Part of a small language model's weights.
Size: 8 layers, width 96, 3 heads of 32 (1 for keys and values), MLP 256 SwiGLU, 1.58M parameters.
Architecture: untied embeddings, normalized queries and keys.
Training: a variant of SOAP for these matrices, 98M tokens, 3279 steps.
Each number is 500 + 25 x the weight over its row's rms, rounded and kept within 0 to 999. Layers, rows and columns count from 0. Numbers have three digits each. The size before them is the row's rms in percent of the matrix's.

# q: layer 3 attention query, 96x96, rms 0.263, rows 0-95, columns 64-95
# k: layer 3 attention key, 32x96, rms 0.243, rows 0-31, columns 64-95
# v: layer 3 attention value, 32x96, rms 0.261, rows 0-9, columns 64-95
# o: layer 3 attention output (transposed), 96x96, rms 0.271, rows 0-9,32-41,64-73, columns 64-95
q0 111:484548499491452522467516536502523480495470477492499481511502519501475510530451523505519483435452
q32 105:541517517488515492462512556485523513539478515479501488505507558492475439456460503529494477514488
q64 096:508529464477499479508496476518481522544471496520513463480522531507479505476573480472494541528506
k0 089:458488511546546504500482480492487505484509470505516556539497447552524516483506462444511473521517
q1 077:520494440506526464505514471516503496523493545507473513500532474492508528493497505566486497519472
q33 092:518475484524490495480501496539516481504504473462494527488522467496471465470482524478512485479486
q65 077:453541513511457526489521480492506498510458485494506503441538510479456443456527474528468503497466
k1 087:459492385511501496542506497475512521492480511499508508513498500494485520508491514537525527472463
q2 081:541512520512445515513528547521519476481488450530520494520495508524494533537479477456506509462511
q34 087:526420546511475513537514495470508501518505545554482462492494516515496469529487471509499536472485
q66 088:523488496472511515498525499522509526504499484516493511516512507517515523573499454511505564488524
k2 078:531522532526518508478470483530448473491543506479478524511506492492544513537511506501491489510524
q3 093:516512496513500497482492455460527475488507511525477514471503508519523511501468530519465481485516
q35 088:481520506509539557504476511502534500487506514554534501515489497498499496530475506474488527493515
q67 086:522545492517494508518496496518471478509481497506541501439545560485470479500540495507488497544487
k3 083:488500495486485514490486488553483478466481463534495503496530489473509532542438462505506516490501
q4 086:487480526472552523524514534509517492483562485498494528533503467475470460494513483503484510531526
q36 085:465440485491499480523519503533476452464469510450514497510541489490466562464486500515494474512530
q68 070:548494494480529498484503505458480478491503493455528498499524455486486519474506524521518454490534
k4 087:498505468508459495507517492458530477509524518484503509475510494551495506493474500487466496493480
q5 089:533454515546453516492509534487506490466549487536504506549489494520516510529470471512510516502495
q37 094:490464555509449485551549501496474509541515489543503497438512511551508487472521450532511483507478
q69 072:474475502518452520494534490481515478526525483503503502469496482483470510494514459563496516488520
k5 083:527519500500467530466499532549475496510523481474497508517486516477523495512497506501470545444508
q6 113:469471501502525483533485511525479498583488519512499429520483475495536510519501490537503488480506
q38 088:493500461523507533522514506495478493541480503493522480510529485550523469491489511526508492543503
q70 093:491493506467537487525475505467496492506508505460526473481466488526479461464523522523523496472497
k6 079:519501505525494504511555497470524533478465533520514564495474530530483557491503497497452505504497
q7 108:502487510564488504499488515502464461496471487560506476500511502542506535522480483483514468482506
q39 074:514542552501444508519505495513457502534536494497524512427497485534496496520536484508509503516475
q71 080:429487508473437501495495509481507520513499500549489479511510493501482543516515448542546551496497
k7 089:519490505542562518501494470503493517509468471527511520517496505471516497527498516543554513518539
q8 097:514497521504468492513506472511533499483518518526507509528492514513478560516476512496500491479491
q40 073:506452580496465472506528501468485476532499533507488501441509477489457511449498437491507503480498
q72 076:465492529500465492473528506507541507525521491526498488502516509507483520509532438531514554496526
k8 094:525498523523481510514513498515498482518501470473510512534476465481577509523463531514522517511508
q9 101:519518517469506505507447493477526479529470514520488507493528533469454537501496487451532482524531
q41 075:501563531514496487506488488526468543503476495513511465508475522495511503516555459517533508511514
q73 094:506519526507547517485501474501527510516468523535503491497535501453495472508491452471525518483512
k9 104:487495470516465546510523499503492532524489501482476518474473529468529480433512536531506488557467
q10 095:514506522491465502499442474516512486476482466525524498519503542496471487527513461527510530493520
q42 083:485523490488488501464480474473480478491477499527494480538483501546510491456501503518488552505503
q74 081:483469505541491527529466500520504497489521489551464460509551488459486482472513507529569475500477
k10 089:506463524508526467471510503497531493510468473530485499535468448502480497472541488482561539506515
q11 096:430506488524496475445530477507492492513499497489525516523462536495529505486462519489538493479502
q43 066:528531446499509502488472485518495484465486518418540525591488514516515483521517547456497487521473
q75 083:544472496535503504525498481535520508484475491511490496503494490515508469461495482420537470487499
k11 090:463469528490517479536483523467484479489532511501470500523515498515475482446526500527464515467459
q12 106:479531485529482484469494464513505472520477541539499517529510491463512527517506455509516456503479
q44 081:485507467527487470537486449500514494506504539502483548521479484474505500504521431486511523520490
q76 112:530503496514501520470526515506525486514497517554503505505509502478480454483532472512497514522520
k12 094:511515478508508514511515521533527492529497505479503493495511524503511490498493499486528468526503
q13 083:516534468517533482498544501516489513483507534495503480487495437470509488533477477521496502519486
q45 069:535508463520535446492528480494512520508533472485492511499480489459521508538481538510489538482502
q77 073:513530496482549533508504479502488486493472536464521540476475485497515484520477515488464511477483
k13 094:512504494490494508476465497491499476472544508497467433457515523495488493495465509495481499495482
q14 093:522518546458514476537504523489505474440512521487518480444496556521482467534528517480523492490513
q46 090:540479502480511588527509506484507495504490478487485517517504526531475502522548485484513492519508
q78 087:496489508498471476470512510476494526540504518524511460486536508483481485501511467523530482517495
k14 088:527486544502551563481529493502499517471495469514493506512478519479564474505485500501463502544515
q15 088:485478500551465493478501504517493506506533470561536476508524522562479474492502505527519478467522
q47 073:490503522504428439493501475514545528563472502535478463444544475502474477508509477527495532477501
q79 092:518484514512468501535505515523511482521492514512485517476554507510511458469510474536548480478506
k15 095:515553528488510506513463510502474524532482484550516526490472517498532491520506446513495500516563
q16 099:536530441500502537496517524528494521480491499470529493510479510505495536513475516476445519469492
q48 088:517549500513537507481520491511449533464491506515509535516497490542485523525511537444496496533504
q80 106:515491459514495488497493504517520487464507524523515478484497503512523497489526582466485535482482
k16 094:462437501488490499480531505508485466507480506517510507535524481474493512488473499528500512521512
q17 089:477483490463471527470507473546486509512476482514469498520553549500554515504524521507515499482470
q49 063:471473470519473475488470485495483504471486488509447459496515540468503476492484493537499509479517
q81 080:545480528491445470510478502512519487500559472540470487526523508486518498463546530515517516479513
k17 106:543486516521471492496519499471479540478483491508545524526492447528545502487491524481492479558486
q18 081:492496510530465524507475537531496466519485495510480522480551485502472514539514501529526491478499
q50 091:536478507507462519508501532560562506536528519497491479513537518522494475529550528548514523447508
q82 087:525469516535499495528474508525515507474501499527448475521548528519534471484498526496498527470486
k18 109:472511549485507495444502514532528512483500472505497506493490475478550518497504533508497510505510
q19 092:484516488533556465526485480479519489475498522541523481513464487513491519475535506485492507506495
q51 088:469523512508456464539550467496499493533498532558508506505510486518474519453516481534481532491499
q83 086:450519479487492529497499503487515492488498508542508505508472492518486491504533495529445543516480
k19 110:469467502511509510502490549469486473486473541465490530464528484504482485495490517470504474469515
q20 090:513472470499496535513525495515517500526510487476482545486499478513498489501552453516523524541503
q52 124:520484509484530546516506553537490523501491497493480530535496527504493493469529488505542517544507
q84 087:509482504540509485477488498531514511491454499529515536520485461507490493550492516484496507516477
k20 116:482538505477478499510524499496488478489524541484543448536472517521520481485535509519507475520494
q21 115:474529527508479513476508493508467498530469520505463525484517511504509478495499464490493513555488
q53 130:515526463514469477491511460551503509505466518475496517489529478500535466503510495472510527536505
q85 095:498516499424505497496491516499475535529515520466472468504518439522505491506518446509523491523524
k21 104:515535439487517486489540488529468483511510531510519539496466536502530485445489475508466550563530
q22 087:525500472490487481509519486512486517533521487522513505505487516537452527460507511553519501526501
q54 087:501468511488475491474496502506535532546540537529522481520502535511478495511508483535484532476498
q86 093:534494478522512515477512481465504495532518500490518533533517555525473502483513474473482497495525
k22 107:521497469493475473479474460530482504473537488511483495517492525503526519544494496510493514548517
q23 095:522496503537483500483488472469503526527478506519493541475517486494520505548497448455489507471498
q55 088:502478461552466469510521499515498486534502478548475477469512470488460501495461501468499485488508
q87 083:561489509491476529505533471479514512458531533503479534509477480533493486527454511442503493479483
k23 110:519487495484492460495498506505467545546464489539459524440523532445509467490473473524494517502496
q24 159:537519509553470517500504503516484501489489528507498499501527538458537475515522474504494483520526
q56 119:510515489458484496471486486535511541511486483487516472538532505446498512552471500569532501516530
q88 137:487501454481496489466510500506500543542449537525492519508502510446545475493533511543500506518487
k24 109:496537486508469453516458557503541520484483498532472506521504477520485506527502504508521510532478
q25 118:534508471455502503521512488508477515538487474537506516491521546479517524478507503518489497518464
q57 131:489468515511508485525513449482524486503518503487475461509473476519512453428494495503479490505457
q89 105:507448511506526463497488498501517487555502497507498456487496513455482481512489504473501477445498
k25 097:503498514458531531500533509505537456510502496481502522499480472438463491491456461473502501533469
q26 104:495496482499531525490493509487523510467492505507499476531472466506467516495484548530527466509472
q58 119:488500486488545437560488571501522518490491522531517518502499498486513525490450507503481483461492
q90 112:514480530481507484482493495452507545494535506533494539509483482506439523500468518496492509494494
k26 130:465542518471487463470512526451485498470516518469502507551466442491491505485523544486491496468497
q27 147:492500485444524537509506491499535535451461530480531469537509550470486524523515513459502483510516
q59 179:458431493479541476511497512451513481523467542497503501496501511516465501459463501472504470502500
q91 176:462522471464549441488454495490523556491462485482505502526470506487483549496498513493535497507529
k27 096:486495521505493485460479531474503466544573513474500536531485506463527498476524496465460509506486
q28 140:488499501483499464503496478460526494452526498515537481513476521503482530481503523495498504546516
q60 098:507515532475484449506494501490478469495477493461545470494501484506536480536517527531481471523517
q92 121:509467504503535456511513485522510487482504523506523510486482477479476528528483505446474509517538
k28 116:506492512482499461510497510441527538497521450494543492540502474511500486562510512470526493501544
q29 125:441486462489497507506538513527510503478531524530501512508499463522528532484494448496510466521487
q61 093:485495470516480507531492520531538508553506550521464500493495452534522489526517500514512520496495
q93 117:469505476481502514513476518487515490482496517580523483466512497518511500507554534451508499504501
k29 110:500504474492508482548504477492510502472453466498518517532517510503477484475483473533524489450497
q30 098:496491485474530524473484515523535531498429516463519480473467490504474483526507534480481507478516
q62 111:485478489501529516495450506504494529496447507510476485520509499520461488507511516505471502494497
q94 110:514530497516522493508468495493529520511525528522500519488503526540500507501493517448524497455538
k30 127:457537509444506526503524527482505518477479523479516486527510447509513506513429527485522487501488
q31 118:527470509508524476481464473531488504515532474519512473510473516522499447502495498484488454500517
q63 105:498517531491473507522474460503513489506498492512490482501465515497490476478461504496495444484518
q95 111:488492481506531527518488521475543474531512490494546497456492515498463506488516479498476487503512
k31 111:493499538483493502506529490542449534529473509433518523514488522519533536473509523491516457506562
v0 104:467508471502497478535510501477469463471492505516504481477512508530508513482471489524430511437466
o0 101:491450500515508535446494483535483498499476560472470506524505506473448499482496494511528451539513
o32 102:510500536478459482494486463500506483496540448526534494515487493514514494520499526503498494491472
o64 104:548519493516514485557517537472517508484447501478499498471486498524525500487532511498524517475515
v1 093:518559510502517497503448473538488489499520521497552507513490533501514481524533500505489470510501
o1 099:490539531519438461512525475456500470480483495468499484496532510459546530530519520515477531468438
o33 109:538494490521508549504568490530509513504518488514454511487519484530466523476456510481510459490522
o65 090:493512486473431491508443506537497503511517514497532496514502510533482477502504461527513484527514
v2 105:505482525484492503489491504526470464475496520475481479471475495488529509486537519485468467509521
o2 110:522537484499533518544538517505538542476440494519507501499483509470521492494497492481491473459546
o34 097:506454517497478455452490464540491471519511493467521513518516461502536524533488497506497493521532
o66 097:517501479484548488475462541522466433502492526487476502483514518491526476518535508525512507499491
v3 094:501495512534482500519499490469511509490521483496498501513525486556492565506511489508527508461509
o3 107:519511536501474502463513462461504499533463516502478555506512478480497493486474492508468494501531
o35 095:499448504476497512542513504568515467456490506523472483468485504521481509493507480482525468534487
o67 108:528509484529524499497497522484506510517536491500493505507519545534498469503516515462521520477467
v4 096:470503483495518518488543527496510460546499502509493502471485491532518496512486479501514498511512
o4 103:512487560533537521510481516515538520474502518539508532508517522545489487462500509463490515508497
o36 093:481520483484527512546497494456456495517485469473520492495475516459482532514463504534511473495491
o68 088:458497469525496527482515489518530436470558524497472473503534472500489478511538477501471491512542
v5 099:498487457516537467469482521506465492490514507502454515519547541508535487485500494481553505501516
o5 096:515522519519466570548498522526509482478506484480448516488465487492470536537520519500519482475497
o37 104:526512465533454481497515458520556496499451516523487508465499482478527483470518503530492512511497
o69 096:525460496485544501480456522492435498509480447495511503518548496492531480505489526490464505488504
v6 113:481488504485504486500461483523492553516496463493508474466508547487512493501496465494545501482486
o6 106:464537471494484452481499448488447465515480508522500510516526496501487480504520487496500470522457
o38 116:541501547506498523502516505529505517482462480502514509480490491485502501492519530540457529484542
o70 082:498466507510449513503463517482558522507485493479469459473463482482534511540490494489522482486456
v7 096:514543484516483543535464529532490466549449500540475489511518515477490519498517479496464457480472
o7 107:502441563481503538518494539489481483458510505452485456483498523512499513511498516540480520513506
o39 105:500534462469480474468536461500494507526502502534522500496515492490493474470467496489563494487538
o71 094:479514516531524474516452503553541518524476525457508469489496451498469470544512457507471504491496
v8 104:558533478511505516498478468457515484485508479500493543516529514498500495460519492477501459501455
o8 110:460511500546524514503491508500443500470478490472464500460490514473491502520487516526470496526466
o40 106:484516528461520499529493495511565486481491495548524510496506453512532501511502520468477502470551
o72 091:502487468552510477501489524491461524500543519483485483519520514500490486467493470495483517472484
v9 094:498476510524518523461498466528533517474525490471481526509501473479496474506512494482474502465474
o9 100:511523523439474518501483501476470509532535479480557480503505511492453503497450480512517499514476
o41 099:531499510514484459521505514502505557492487512484466529509524492514534488526524543519515477505542
o73 083:491473516573538499536545435507529475496520524515530513469470498500506490455514499466523476508503